Part of a small language model's weights: 2 heads of 32, 1.87M parameters.
Each number is 128 + 24 x the weight over its row's rms, rounded and kept within 0 to 255. Layers, rows and columns count from 0. The size above them is the row's rms in percent of the matrix's.

# layer 5 attention query, 64x64, rms 0.218, rows 0-31, columns 0-63
size [ 78 150 100  95  83  91  95  80  71  95  79  96  99  93  92  85  88  95 105  79  88  93 112  84 108  86  82 101 106 101 104 113]
[[ 83 160 128 101 107  84 147 137 121  85 129 116  80 140 163 140 149 154 128 152 115 101 124 140 133 134 138 165  89 109 182 126 123 140 136 134 123 112  86 110 160  85 165 122 125 126 140  89 156 132 100 116 137 121 114 139 138 160  98 155 149 158 142 114]
 [113 144 168  99 116 104 166 103 118 128 181 138 113 119 159 155 119 131 104 103 123 116 126 165 110 139 134 132 151 143 189 166 129 101 134 134 103 132  75 131 164 143 124 126 156 118 167 129 109 122 119  98 125 155  74 147 133 155 102 129 142 163 128 110]
 [143 149  81  90 124 127 183 105 105 107 138 121 100 133 146 109 153 150 122 140  98 111 121 140 158 161 111 100 112 107 196 153 117 145 133  93 137 125 123 105 142 133 124  98 129 104 150 119  92 144 100 113 155 111  80 114 122 162  95 131 116 158 139 105]
 [132 127 123 165 131 134  91 162 127  84  87 118 119 148 114 111 140 102 139 174 149 180 186 101 137 103 165 133 106 134 129 101 147 128 139 111 195 130 158 122  92 114 146 170 120 130 113 143 104 143 102 117 119  97 126 131 123 144 154 144 110 115 122 129]
 [117 116 129 135 116 117 104 124 123 147 123 105 136 110 121 111 140 110 148 117 131 162 116 133 156 110 119  99 142 170  72 103 149 122 138 152 121 151 156 106  58 110 110 148 139 125 104 118 122  90 150 144  85  91 152 144  95  77 166 110  91 114 156 129]
 [140 127 164 167 118 130 110  97 148 131 150 134 127 149 138 144 145 141 116 142 138  83 152 146 125 149 163 161 118 149 124 118 128 114 135 138  88 122  75 104 136  70 135 113 161 115 123 114 142 123 126 125 103 202 123  99 144 106 134 145 169 110  76 136]
 [147 120 112 129 133 141 157 132 147 109 102 155  86 108 140  79 139  69 138 133 138 147 159 128 183 100 109 126 101  98 159 142 119 151 131 104 183  96 116  91 146 153 151 135 125 142 134 124 119 137 114 121 144 115  76 118 126 136 145 151 175 136 103 109]
 [122 117  71 135 138 133 163 128 133 147 131 126 135 136 117 106 148  89 120 134 113 134 130  86 118 140 145 113 187 173 119  93 144 157 162 119 139 121 135 116  89 162 104  99  86 130 141 143 128 135 104 166 101 153 100 127 100  89 162 152 101 160 139 142]
 [116 120 153  95 102 134 144 168 112 126 177  74 113 141 140 112 127 113 149 122  84 131 148  87 123 147 175 126 112 134 107 155 101 134 118 177 112 120 124 111 126 113 155 141 121 147  92  98 130 114  87 171 119 121 139 128 108 107  98 123 166 110  82 118]
 [117 111  95 103 142 123 132 144 140 122  96 157 132 114 161  91 115  95  72 122 133 120 157 137 109 144  88 109 152 124 140  85 107 150 124 122 169 125 140 169 140 143 136 158 110 123 128 115 159 141 143 165 151 125 102 184 144 152 153 174  90 148 130 134]
 [ 86 144 135 115 135 145 119  99 164 125  87 149 144 104 145 109 148 120 155 122 153 120 101 144 127 105  97 115  76 123 140 162 157  93 147 117 125 146  99 141 113 101 101 136 144 131 122 130  79 109 134  74 122 131 171  93 136 115 171  79 125 104 129 130]
 [115 169 146 135 113 110 113 154 112 153 111 120 120 133 111 148 129 161 137 102 142 138  75 161 136 179 137 165 106 136 120  92 119 110 122 167 125  95 119  98 140  79 128  97 136  90  88  88 128  75 113  95 134 102 121 149 138 131 106 143 114 120 146 116]
 [147 124 117  79 127 128 131 155 152 142 153  93 128 126 116 208 135 140 154  98 113 107 108 129 111 143 160 109 148 170  95  95 125 139 133 155  89 164 137 139  82 127 120 125 152 113 126 173 131 119 133 138 166 115 154 153 155 123  89 137 126 138 113 143]
 [105 144 119 122 131 112 149 147 138  82 151 113 136 108 144 100 164 142 132 164 123 158 157 141 129  99 133 117 100 123 148 173 173 146 152 119 163 119 111 124  85 104 107 124 133 140 144  83 114 168 118 141 130 168  76 115 124 129 167 181 127 138 107 130]
 [136 140 164 134 120 100 140 105  87 165 141 141 165 147 118 116  99 181 125 106 128 141 136 172  85 104 127 135 134 100 104 154 131  84 140 135  91 171 109 130 174 118 139 121 157 141 146  85  98 116 112 103 129 127 143 109 109 137 168 127 119 158 152 144]
 [104 130 105  97  70 125 133 119 117 151 114 139 132 170 149 122 155 113 117 125 153 160 181 145 153 134 122  81 114 117 152 149 124  88 134  86 132 119 124 117 108 140 120 102 147  59 145 141 152 131 105  77 128 141 126 109  97 137 158 104 122 148 136 119]
 [133 140 113 136 166 175 148 125 109 113  95 106 138  95 128 109 126 107 175 144 126 162 143 160 144 123 123 134 114  81 156 130 114 111 165 113 160 138 167 123 146 165 122 162 140 138 150 172 134 135 111 137 118 133 179  72 155 100 158 119 131 124 132 105]
 [133 112 126 111 151 127 118  95 119 101 111  95 112 119 136 107 168 121 120 162 140 174 143 123 137 124 107 127 121 116 132 116 108 129 111 108 144 130 176 174 123 115 123 140 109 178  82 134  64 155  97 114 115 112 121 116  90 142 145  77 121 161 138 169]
 [120 151 156 116 113 134 115 129 144 146 133 136 145 145 101 131  97 177 119 127 115  76 159 173 114 151 109 154 116 130 110 139 104  96 145  84  78 189 110 119 146 118 130 108 158 109 140 121 123 107 158 106 136 158 181 106 159 110 121 107 137 109 141 131]
 [144  99 151 123 122 173  96 118 104  76 134 109 116 145 168 149 166  97 113 147 112 134 116 140 170 146 144 170 118 120 136  98 121 129  94 146 148  95 147 162  89  94 162 117 175 110 119 162 128 146 109 132 104 109 128 146 121 143 143 125 125 139 151 168]
 [152 147 122 122  75 182 119 144  81 138 137 108 160 119 107 144 145 139 117 150 151 181 122 115 124 112 154 113 101 112 138 139 140 111 118 129 127 150 157 133 124 150 101 116 109 146 115 113  77 175 112  79 102 112 150 150 117 155 144  96  91 111 101 117]
 [140 125 166 128 121 147 119 160 119 174 119 123 141 114 165 130 116 127 125 115 153 124 115 153 147 117 110 109 113 131 100 127 167  94  98 119 122 123 129 169  82  91 204 109 155 132 133 143 117 101 129  92 114 102 183 108 114 137 151 130 150  94 116 155]
 [120 151 110 111 109 121 104  95 110 111 160 139 141 194 179 156 131 129  85 111 112  87 144  96 138 164  91 128 100  92 134 117 163 120  98 108 111 139  69 118 135 144 129 155 108 143 120 100 115 100 115 143 129 146 114 140  94 140 138 148 136 144 145 121]
 [127 121 170 111  82 112 100 141 156 133 124 108 163  91 105 145  93 150 120 108 113 107 122 127  99 148 161 138 107 108 131  97 109  95 131  83 124 111 141 128 142 121 108  97 101 115  71 140 141 112 133 122 138  98 138 131 178 136 151 165 108 166 112 170]
 [116  92  99 127 104 129 156 142 132 121 103 102 126 155 130 159 181 136 104 143 145 142 166  64 157 141 110 107 138 117 133 137  95 168 118 128 134  76 153 124 127 137 143 123 144  96 152 111 161 163 110 109 102 114 115  94 104 133 103 126 134  80 109 145]
 [146 107  87 155 122 104 118 123 107 113 145  98 110 138 111 128 101 138 101  96 150 128 151 125 125 162  95 132 141 145 170 149 105 142 134  95 118 142 111  93  98 121 139 141 122  88 175 126 152 121 133 141 160 138 101 131  88 151  98 194 117 150 170 103]
 [152 153 167 121 153 151 118 114  76 151  92 116 118 115 133 138 106 120 142 103 138 142 117 150  96 123  89 156 144 131 147 125 147 126 102 117 149 130 141 163 101  78  90 177 139 154 114 117 131 113 108 142 110  71 131 119 111 171 136 124 100  83 146 112]
 [147 144 159  79 110 154 146 180 122 124 138 122 134 138 139 129 135 153  86 115 155 121 153 138 146 203 149 132 126 174 161 138 110 132 112 114 114 132 110 135 101 141  95 118 119  85 122 159 154 132 139 107 116 139 125 117  94 125 108 131  84 173 154 142]
 [148 139 135 124 136 172  85 144 164 131 148 181 120 115 108 153 127 104 149  89 131 138 112 152 144 132  97 127 113 159 137 109  96 151 147 117 165 163 137 142 158 116 144 104 132 133 143 196  98 132 131 113 131 101 137 134 123  89 125  75 140  89 124 149]
 [139 104 150  85 112 127 141 146 124 102 139 151 132 131 109 126 142 114 119 156 129  88 193 106 116 116 132 155 136  98 156 124 100 137  95  97 111 125 111 151 174  98 151 155 135 147 168 159 171  94 101 151 111 133  94 135 125 125 135 180 115 125 100 118]
 [153 127 131 155  97 113 105 155 140 115 113  79  99 162  84 137 187 128 149 129 117 106 170 115 161 107 145 177 100 133 125 101 101 143  92 157 135 146 138  91 142 113 146 117  85 114 108 152  95 140 168 155 137 129 128 131 112 113 117 134 110 139 131 108]
 [119 147 129 133 128 162 130 111 128 114  90 122 140 174 143 174 139 121 113 158 129 154 123 135 104 131 137 138 132  80 132 101 126 151 142 112 155 141  47 168 134 144 112 133 109 175 169 155 150 126 137 134 170 117  98 145 129 142 142 115 152 114  82 126]]
# layer 5 attention key, 64x64, rms 0.214, rows 0-31, columns 0-63
size [104  98  87  94  79 106  92  93  68 104  78 113 103  81  88  87 113  90 104  99  97 103  97  76  93  81  77  88 117  84  93 102]
[[116  93 142 129 127 116 132 136 166 153 116  87 108  85 149  83 119  94 105 124 164 132 106 119 165 110  89 120 144 144 100 140 145 143  77 132 134 123 123 127 111 148  88 135 101 157 127 133 153 128 150 174  86 125 124 101 116 109 174 132 129 161 156 103]
 [144 198 142  94 143 107 107 122  93 141 137 133 135 110 107 140 124 166 114 116  91 154 163 128 118 126 114 153 128 156  76 120  98  96 132 121  91 132 129 118 137 106 176 108 155  95 148 138 165 128 147 105 136 125 112 127 164 119  89 107 145 114  92 109]
 [108 131 153 103 126  97 124 141 156 154 168 108 133 114 163 137 158 135 106 102 111 146 118 140 108 143 100 141 123 110 106 127 124 131 138 151 103  60 112 122 166 145 154  98 126  90 152 110 136 126 168 135 115 148  85 118 193 140 100 142 119 152  89 134]
 [136 109 146 149  97 102 129 140 105 152 121 120  93 107 124 102 156 154 109 125 164 108  80 152  89 156 128 119 133 132 169 158 148 171  95 147 129 129 156 106 115 153 106 140 134 140  94 113 138 140 163 142 118  91 145 155 117 155 130 152 121 189 159 151]
 [153  68 134 157  97 141 119 101 114 141  91 139  98 141 148 147  81 148  90 124 112 152 127  99 104  83 173 138 123  99 136 130 131 152 126  99 173 125 137 145 137 128 122 184 124 120 116 138 116 137 119 127 168 121 140 130 117 122 129 149 165 119 177 155]
 [135 143 169 107 108  89 120 128 114 161 127 127 134 151  66 128 120 139 163 141 138 153 106 117 139 115 125 140 109 136  65 113  83 136 143  95  95 168 124 117 132 124 143  93 139  97 127 115 150 136 169  80 121 124 113 126 175 110 101  98 131 127 110 102]
 [173  59 139 149 111 152 130 110 123 116  78 149 122 156 143 122 138 137 103 126 135  84 124 121 161 119 120 110 144  88 114 149 127 163 106  95 164 139 133 113 146 143 144 192 123 158 105 144  90 150 153 106 125 105 138 121 129 128 154 123 122 118 116  91]
 [119 143 144 162 124 155 150 117 121  99 133 148 122  96 175 167 146 130 108 153 139 155  85 111 139 137 139 130 129 109 162 131 112 146 139 125 149  99 130 136 109 112  97 157 157 140  66 117  76 121 156  91 145 102 143 136 117 163 122 160 103 139 181 125]
 [117 147 141 132 139 101 196 128 132 123 136 103 131 146 123 184 151 163 121 144 174 114  83 142 151 147 117 163  96 156 101 116 153 111 137 150  90 117 168 158 135 151 160 127 112 148 142 155 112 147 146 121 126 107 114 150 153 148 121 118 147 104 169 114]
 [120 118 120 157 107 139 116 123 147 130 109 120 112 104 117 144 124 128 125 125  96 149 133 128 132 116 167  88 117 112 183 154 147 174 127 141 174 144 148 108 108 136 119 128 127 135 110 147 116 160 110 134 117  68 159 124  58 145 172 129 110 151 167 165]
 [153 122 113 119 188 120  82 125 111 116 161 138 139 124 179 129 109 132 101  82 117 121 173 130 120 144 103 121 148  75  80 125 126 131 103 126 113 124 128  59 158 127 125 122 116 116 139 143 135 131 126 140 128 159 140 155 128  92  76 130 139 128 120 142]
 [106 134 174  96 126  69  96 147 137 127  91 112 112 125 121 138 115 162 145  83  98 143 171 143 107 131 110 125 130 115  89 136  98 126 130 142 107 152 113 106 159 149 176 132 122  98 158 146 184 119 152 146 120 146 116 125 103  97  98  96 126 125 123 119]
 [ 78 135  97 130 113 103 121 125 107 163 144  57 140 131 117 139 106 141 108 141 149 120 144 127 100 156 117 141 118 169 130 122 112 131 127 115  67 139 100 128 153 134 136 120 167  93 143 126 145 132 106 145 175 164 153 153 131 156  75 113 148 140 133 105]
 [150 112 148 147  91 155 125 100 122 157 151 138 112 151 150 115 130  93 104 136 153 154 160 131 138 118 116  92 161 167 139 142 129 154  96  93 147 149 119  71 129 161 145 151 135 145 121 175 126 132 150 124 145 104 173 149 122 144  67 127 152 118 125 150]
 [139 147 118  99 159 133 104 125 121  98 124 136 150 154  99 118 103 124 167 101 121 132 151 157 178 107 113 123 113 180 142 138 110 124 114 130 109 125 157 119  91 116 145 111 108 101 145 137 134  69 138 126 130 116  92 110 141  72 108 119 142  80  83 156]
 [167 114 116 105 128 120 135 139 125  90 155 158 113 117 158 115 126 116  75 146 112 123  77 136 111 116 117 123 129 121 154 118 159 166 130 111 113 151 135 179 120 104  67 137 147 130 143  99 119 135 136 149 147 118  70 152 107 107  83 151 139 106 108 152]
 [119 117 122 145 119 132 132  96 140 148 120 133  97 146 172 116 135 129  99 139 135 143 109 116 145 126  91  87 162 134 151 152 164 156 157 116 113 122 142 157 142 137 114 175 123 132 155 103  70 119 151 120 100 120  89 114  65 115  79 120 121 172 129 117]
 [ 98  81 116 115 120 161 117 126 121 160 108 131 150 164 113 116 128 147  89 141 174 129 125 125 146 126 143 127  96 113 199 138 123 138  88 111 128 113 117  75  93  88  98 137 100 118  96 137 144 130 125 156 141 100 131 139  93  98 109 112 109 153 142 151]
 [120 122 102  97 175  92 132  85 131 113 140  92 135  92 142 128 128 144 153  86 116 127 142 117 154 123 133 180 129 121 102 118 100 135 132 145 122 151  95  99 128 132 139 137 173  82 185 140 177 129 146 127 118 143 121 158 144 136 122 109 162 137 111 167]
 [115  94 100 143 133 134 203 115 127 136 149 131 111 118 145  78 129 112 102 148 149  84 125 141 136 123 122 120 136 141 176 161 158 133 103 102 162 138 123 132 115 154 128 158 126 167 160 134 153 134 107 143 101 152 100  92 108 116 170 144 157 103 124 153]
 [134 142 139 138 115 131 102  95 135 136 112 166 148 140 110  89 141 150 142 128 119 139  92 137  92 154 169 145 156 144  97 155 120 125 127 151 123 130 180 142 161  98  91 114 143  67 107 128 102 137 159 106 139  85 137 163 113 170  99 138 129 144 128 162]
 [139 173 122 142 140 122 113 154 114 125 130 149 171 107 148 113 148 160 152 120 120 109 117 122  93 139 118 165 111 118 121  90 116 107 130 175  74 145 147 111 159 147 107 101 127 119 121 112 120 127 104  85 123 113  83 162 166  96 139 134 147 139 166 179]
 [145 118 143  94 118 146 150 162 151  93 167  96 134 166 126 121 145 117 122 142 145 126  81 147 105 106 166 112 120  94 119 127 107 139 115 109 102  98 115 135 104 128 131  71 155 146 140 153 184 148 173 107 107 144 138 121 129 131 155 159 113  98 134 163]
 [162  96  77 155 124 138 158 126 125 124 155 143 105 134 145 130 141 111 155 140 126 143 123 142 123 158 143 121 174 128 138 126 110 149 119 120 102 147 143 157 132 104 132 118 112  69 113 141 135 165 119  99  78 129 100 106  63 151 119  98 165 107 169 140]
 [122 148 188 152 148 122 133 126 126 129 121  94  83  93 146 103 167 143 109  93 125 139  87 163 105 139 132 178  96 125 103 135 169 142 137 162 130 139 132 131 132  78 120 111 123 120 146 123  94 113 114 159 135 138  85 154 137 169 147 106 127 131 152 113]
 [170 134 129 120 136 139 137 140 120 139 166 133 117 130 138 109 118 150 144 134 121 129 160 149  75  86 126  81 141 127 130  81 149 141 156 134 161 113 107 143 122 120 111 167 135 146  87 139 165  89 123 183 126 141  87  83 162 101 147 155 141 128 124 107]
 [121 109 147 107 115 108 119 142 126 149 122  98 114 111 110 131 125  92 117 148 149  98 163 133 100  94 166  86 103 169 150 145 112 120  92 145 106 127 142 122 144 167  80 117 106 136 160 111 121 133 117 188  76 132 113 126 129 120  80 146  98 132 158 122]
 [ 86 115 123 107  98 103 114 125 126 166 138 122 127 119 160 137 137  92 110 114  91 120 135  89 117 128 138 107 119 134 143 120 112 169 129 127 137 110 145 141 198  71  95 130 183 102 114 131 148 147 109 136 123 168 133 139 151 170  99 135 141  94 138 150]
 [ 95 117 117 139 127  93 158 113 168 142 142 156 148 124 152 133  95 116  86 158 147 125 139  86 158 138 138 148 112  99 103 156 130 120  96 119  82 157  85 140 123 115  95 135 144 177 141  74 132 134 148 161 136 123 105 134 149 161 121 123 105 151 136  97]
 [137 126  91 143 137 144 172 117 110  99 136  87 104 115  99 147 123 111 131  64 132 111 149 142 165 173 131 119 146 192 140 156 128 166 117 115 140 115 176 136 119 128 113  85 120 126 106 119 108 157 134 102  99 137 110  95 139 131 144  99 109 102 124 120]
 [129 122 135  99 120 174 111 101 132 137 100 123 105 125 164 143 111 131 147  89 159 143  97 111 100 197 105 113 120  88  84 123 110 125 134 123 120 117 137 138 131 146 131 177 118 150 131 143 158 113  96  98 127 141 108 101 119 173 140  85 150 118 110 170]
 [141  92 158 149 120 125 150  91 132 129 150 181 132 140  96  59 131 149 154 131 129 106 142 147 156 122 128 132 105 184 116 148 103 154 113 123 100  94 162 142 155 129 166 113 141 128 143 115 158 150 119 154 121 129 132 105  95 185 145 135 115 107 126 122]]
# layer 5 attention value, 64x64, rms 0.2, rows 0-20, columns 0-63
size [ 88 104  82  91 120  92  93 119 106 106 109  96  73  96  99 107 117  69  63 110 102]
[[ 84 124  94  97 148 112 117 132 107 138 146 116  82 133  91 135 103 158 175 118 131  76 149 104 169 142 101 122 150 132  96 139 126 123 127 103 163  98 130 122  95 128  93 111 108 104  81 133 143 125 130 134 105 119 124 155 130  78  85 114 104 133 122 124]
 [127 171 106 140 116 158 165 131 123 130 125  94 130 122  88 131 164 151 104 162 143 110 126 157 145 128 153 129 125  97 107 134 115 138 111 144 109  64 149 162 152 109 126 111 154 121  95 169 184 102 148 139 117 106 108  87  98 160 145 131 105 118 112 132]
 [155 140 143 139  87 128  93 121 101 137 143  98 144 159 130  89 119 128 184 109 133 166 168 111 123 123 125 130 149 126 105 125 102  87  84 152 146 149 150  87 123 140 112 160  87 137  86 107 116 111 138 118 141 167 146 105 130  86 135 107 136 143 159 140]
 [146 150 169 133 106  91  71 136 153 118 136 135 107 135 113 157 171 152 101 142 128  64 127 139 105 132  89 108 127 118 112 130 137 131 106 109 126 153 112  94  92 149  93 144 159 137 109 130 147 102 151 137 159 128 127 134 117 126  72 104  95 130 158 146]
 [ 73 180 141 130 107 110 118 120 122 143 128 112 127 110 133  82 110 124 116 137 120 101  62 131 134 126 116 127  89 147  89 105 141 163 150 106 111 122 124 126  87 149 125 127 144 115 160 154  80 139 169 128 150 102 117 124 155  87  94 109 116 144 118 107]
 [126 133 151  99 105 137  82 143 149 180  83 122 148 132 164 127 105 110 137 105 135 101 126 109 115 123  65 133 135 136 150 122 127 143 134 125 130 105 118 123 100 101 129 164 136 125  98 144 174  88 119 141 144 154  81  99 157 126 129 166 150 169 141 151]
 [134 129  91 137 162 148 162 102 138 156 157 103 113 126 115  87 113 135 121 110 136 147  76 102 142 129 186 141 114 164  89 134 137 137 115 114 123  91 154 112 137 136  91 106 134 148 112 123 136 106  96 136 129 176 138 130 150 136 174 105 103 121  94  89]
 [136 103 122 155 117  95 124  98 146 138 117 152 122 144 129 120 104  82  68 157 140 117 150 105 108 107  75 174 109 127 103 156  96 148 153 113 112 113 114 108 124 132 110 123 149 108 134 118 131 165 156 119 156 128 188 101 133 124 109 158 121 150 134  85]
 [130  96  92 168 126 104 124 150 137 145  95 123 149 112  81 140  99 142 157 113 113 112 125 114  94 174 164 137 106 169 101 126 105 152 125 142 146  75  81 128 127 128 127 117 156 144 101 112 111 150 159 169 145 127 131 166 115 123 155 156 146 118 160 127]
 [127 126 128 185 149 111 110 123 114  84 140 159 147 150 139 132 139 116  88 155  93 105 125 100  77 169 100 137 100 144 134 155 159 119 134 140  86 156 104 109 171 107 115 127 132 110 137 128 150 128 148 147 127 111 139 139 135 188 136 149 148 113 152  89]
 [122  86 112 117 133 110 140 131 100 149 137 128 135 138 190  92 126  93 145 119 144 130 110 171 130 105 105 130 155 140 130 110  98 123 114 119 163 105 122 155 146 121 134 152 114 153 147  60 100  92 175 151 109 113 140 120 109 121 102 186 132 151 120 136]
 [123  97 100 149 147 132 108 137 137 132 124 160 126 134  92 117 139 171 156 163 147 150 148 112 110 141 182 122 157  88  88 125  88 104 172 167  87 135 125 143 130 142 135 151 117 134 106 164 113 143 142 129 179 123 167 120 104  86 116 145 125 136 117 133]
 [106 180 141 101 108 125  89 129 129 158 132 110 131  66 189 156 161 107 146 127 169 127 104 122 122 130  82 115 122 116 132 120  99 122 143 148 131 143 127  84 125 173 151 129 142 138 121 152 102  96 158 143 119 120 105 147 146 141 106 150 114 166 143 122]
 [137 111 127 142 145 100 174 107 128  90 116 134 136 132 128 140 151 148 111 116 101  83 163 146 144 121 171 147 158 148 121 114 119 136 151  97 132 105 106 129  91 130 140 127 141 135 159 135 150 138 197 179 140 116  83 123 160 114  97 113 106 150 140  87]
 [126 103 131 146 117 113 139 143 143 184 132 135 128 113 142 178  96 124 153 146 175 149 135 119 142 126  88 104  92 143 144 128 131 121 156 171  95  97 113 143 122 138 117 124  99  92 129 154 117  99 170 161 140  88 104 191 157 145 133 138 114 133 137 135]
 [113 118 124 129 122 130  94 112 129 156  86 118 140 148 109 130 186 105 164  71 129 154  83 143 121 122  87 150 143 112  83 134 141 138 139 125 109  94 144 145 140 124 111 110 122 153 130 133 105 154 140 144 106  88 140 154 141  96 139 168 104 184 137 147]
 [166  93 128 132 133 134 119 120 146 109 172 136 114 158 135 129 128  96 147  90 125 204  92 110 162 110  92 133 138 116 129 144 139 131 142 160 127  66 175 133 126 119 118 127 117 102 103 166 120  82 136 133 106  97 137 123 123  92 114 105 141 122 134 128]
 [ 86 157 132 106  97 121 100 110 149 131 140 104  96  91 145 158 161 124  70 145 116  86 141  98 158 133 125 133 128 113  77 138 136 152 124 118 123 117 115 128  96 131 104 110 131 133 148 111 128 114 174 138 134 167  89 117 119 109  72 144  95 154 112 116]
 [121 154 127 152 112 150 146  85 120 118 141 119  95 101 161 165 101  93  99 139 116 137 149 110 136 142 117 143 132 124  94 160  99 142 149 102  85 143 125 131 183 115 165  88 122 122  92 122  99 142 149  94 143 138 115 144 145 179 109 155 152 167 132 125]
 [138  74 134 123 105 119 127 133 122 145 116  91  80 117 120 146 170 139 124 131 120  96  89 168 132 123 104 152 103 136 137 148 153 166 136 143 120  87 165 187 112 107 144 102  78 139 140  92 131 112 118 147 110 121 137 101 160 122 124 157 112 141 161 126]
 [170 126 160  91 118 114 150 166 111 109 123 123 105 110 171 137 159 140 144 142  68  98 153 141 113  97  98 108 152 144 157 114 115 169 126 121 142 116 121 143 131 125 150 164 155 138 129 118 114 154 116 173 118 143  89 107 134 145 104 108 158  91 156 159]]
# layer 5 attention output (transposed), 64x64, rms 0.264, rows 0-19, columns 0-63
size [ 90 106  89  99 124  87  92 121 113 124 120  98  77  96  98 103 118  71  69 114]
[[121 105 141 144 156 124 104 126 143 119 107 147 110 135 101 126  54 125 115 101 131 131 134  93 100 142 139 110 113 178 124 126 115 151  73 189 162 129 104 125 186 113 111 103 150 115  84 150 153 129 140 120 140 116 147 154 139 128 110 112 129 114 103 120]
 [119 128 119 146 136 124  83 130  96 152 146 112 142 171 123 116 191 162 115 137 137 135 110 141 114 136 140  92 131 175 118 137 135 114 166 154  93 107 167 159 141 130 120 102 147 120  87 128 107 131 120  92 114 106 155  92 111 126 104  65 145 154 129 141]
 [146 122  92 101 163 105 136 116 148 100 140 136 140 101 120 103  82 115 110 129 115 103 142 127 186 105  99 102 147 117 113 114 110 150 104 102 115 136  72 124 146 119 150 115  95 142 136 110 158 123 115 184 116 170 158 124 170  98 154 108 151 110 133 132]
 [133 135 119 162 126 139 107 123 154 150 102 162 159 140  69 139 108 157 105 143 145  82  88 124  94 117 147 155  80 151 116 106 106 123 130  98 111 162 153 135 165 127 174 131 131 142 111 123 152  80 125  87 127 139 148 140 156 146 144 143 124 100 135 144]
 [118 149 148 132 118 150 111 133 137 155 128 126 128 155 136  95 105 102  84 117 136 113 123 140  57 171 136 142 118 163 128 137 119 116 128  83 106 129  92  67 131 152 106 169 146 115 137 162 123 110 147 131 127 125 102 147 111 139  97 183 106 151 138 103]
 [133 106  99  86 112 161 145 125 147  98 167 159 112 120  82 151  76 131 138 123 123 135 158 159 130 110 133  86 132 183 134 128 140 139 117 118 126 112  84 164 153 150 157 163 136 145  97 168 137 115  93 119 127 152 126 140 165 139 118 124 138 145 107 158]
 [128 112 164 156 138 128 119 127 125 140 129 111 145 156 166  87 136 127 131  91 130 163 116 120 115 126 113 127 179  93 102 150  95 125 132 126 126 105 102 116 153 137  63  96 107 156 103 155 120 110 127 142 153 107 151 117  96 143 168 133 107 165 186 119]
 [152 104 144 140 107 122 121 141 145 136 101 123 120 135  60 125 130 172 143 189 146 101 171 103 111 127 118 151 126 133  93 118 120 152 130 101 165 101 146 111 137  99 149 126 117 166 111 116 166 155 135 177 152 139 102 137 119 137 123 158 125 123 100  89]
 [167 138 118 153 152 169 131 134 147 124 124 131 141 123 158 124 141 149 113 128 119 165 175 153 138 131 115 158 131  91 111 164 130 151 126 138 159  76 129  77 160 146 148 128 166  84 158 180 124 146 143 125 184 132 130 141 135 137 131 116 162 105 124 126]
 [164 127 153 147  83 172 141 150  87 150 104  95 121  99 118 116 150 165 133 156 128 146 130 119 123 127 121 128  95 130 109 112 105 116 137 137 152 103 187 142  80 109 139 144 131 117 120 117 100 176 152 131 152 137 116 115 129 116 171 136 123  76 149  92]
 [133 120 111  81 146  97 159 123 126 104 140 151  85  97 143 101 155 126 110 158 116  99 175  99 163 125 145 104 139 131 121 152 100 155 108  85 121  85 103 149 117 115 135 124 140 137 159  83 129 123 157 134 144 145  86 134 120 130 112 161 146 106  85 156]
 [129 118 123 151 156  75 142 109 103 105 134 115 160  79 139 115 115 148 145 128 147 112 162 152 135 137 130 150 133 124 115 113 104 162 119 166  97 101 145  97 175 131 133 150  91  91 134 115 180 146 164 159 139 145 130 111 117  93  81 102 136 131 106 124]
 [111 151 103 128 182 105 127 120 140 142 128 157 113 128  98 150 118 146 115 129 104 119  75 115 123 139 118 103 135 169 132  99  93 147 174  55 103 159  89 132 144 144 139 144 150 100 139 147 121 136 151 116 109  98 130 151 149 143 115 123 109 178 142 126]
 [152 139 148 148 126 174 133 168 152 110 115 132 151 131 132  97 157 127  98 124 165 141 174  88 138 116 142 155 112 140  78 108 127 105 138 128 123 136 127 149 110 143 157 113 157  80 155 151 150 117 120  78 118 135  98 141 146 140  70 124 141 134 102  93]
 [149  98 114 140 103 117 128 104 131 121 113 111 124 105 163 188 157 127 112 120  98 105 112 129 132 120 146  81 107 137 170 126 118 137 174 131 128 108 119 117 178 155 136 132 136  84 146 155 161 147 171 142 106 144  80 154 164 125 112 149 137 146  93 119]
 [129  87  86  97 136 103 134 116 149 161  98 123 133  98 146 136 136 135 129 106 158 114 140 144 139 132 131 126 149 144 105 145 128 173 116 108  99  82 102  91 158 130 151 142 129 126 104 119 103 134 153 143 119 118 126 207 180 147 118 152 109 132 118 175]
 [137  95 135 124 104 139 152 118 130 155 161 104  95 103 131 148 129 109 118  60 124 120 125 104 134 141 127 101 148 159 141 148  95 151 127 160 103  87 124 140 187 114 121 109  95 155 110 100 123 134 116 182 103 137 104 180 125 127 118  90 119 124 114 116]
 [110 142 136 166 129 130  89 136 172 131 114 150 141 141  73 150 110 149  94 135 147 120 112 119  66 147 135 126 102 167  70  82 135 115 130 113 115 149 122 142 149 131 125 121 138 135 112 135 164  97 153 114 154 122 138 145 120 151  98 133 107 186 131 146]
 [126 119 106 130 105 161 114 128 132 105 130 114 119 174  82 160 144 125 167 181 118 137  97 104 105 174  82 103 148 117 117  97 140 132 145  89 148 155 128 125  80 100  88  95 117 151 105 131 108 145 149 147 161 128 113 132 109 133 130 137 122 137 148  96]
 [118 124 114 129  89 159 122 119 151 141 148 147 105 105 110 117 173 127 123 133 128 117 129 114 119 127 146 131 103 137 105 189 150 114 128 142 105  97 122 133 152 100 174 117 119 149 133  82 103 119 114  98 116  90 123 150 175 144 103 168 155 188  99 158]]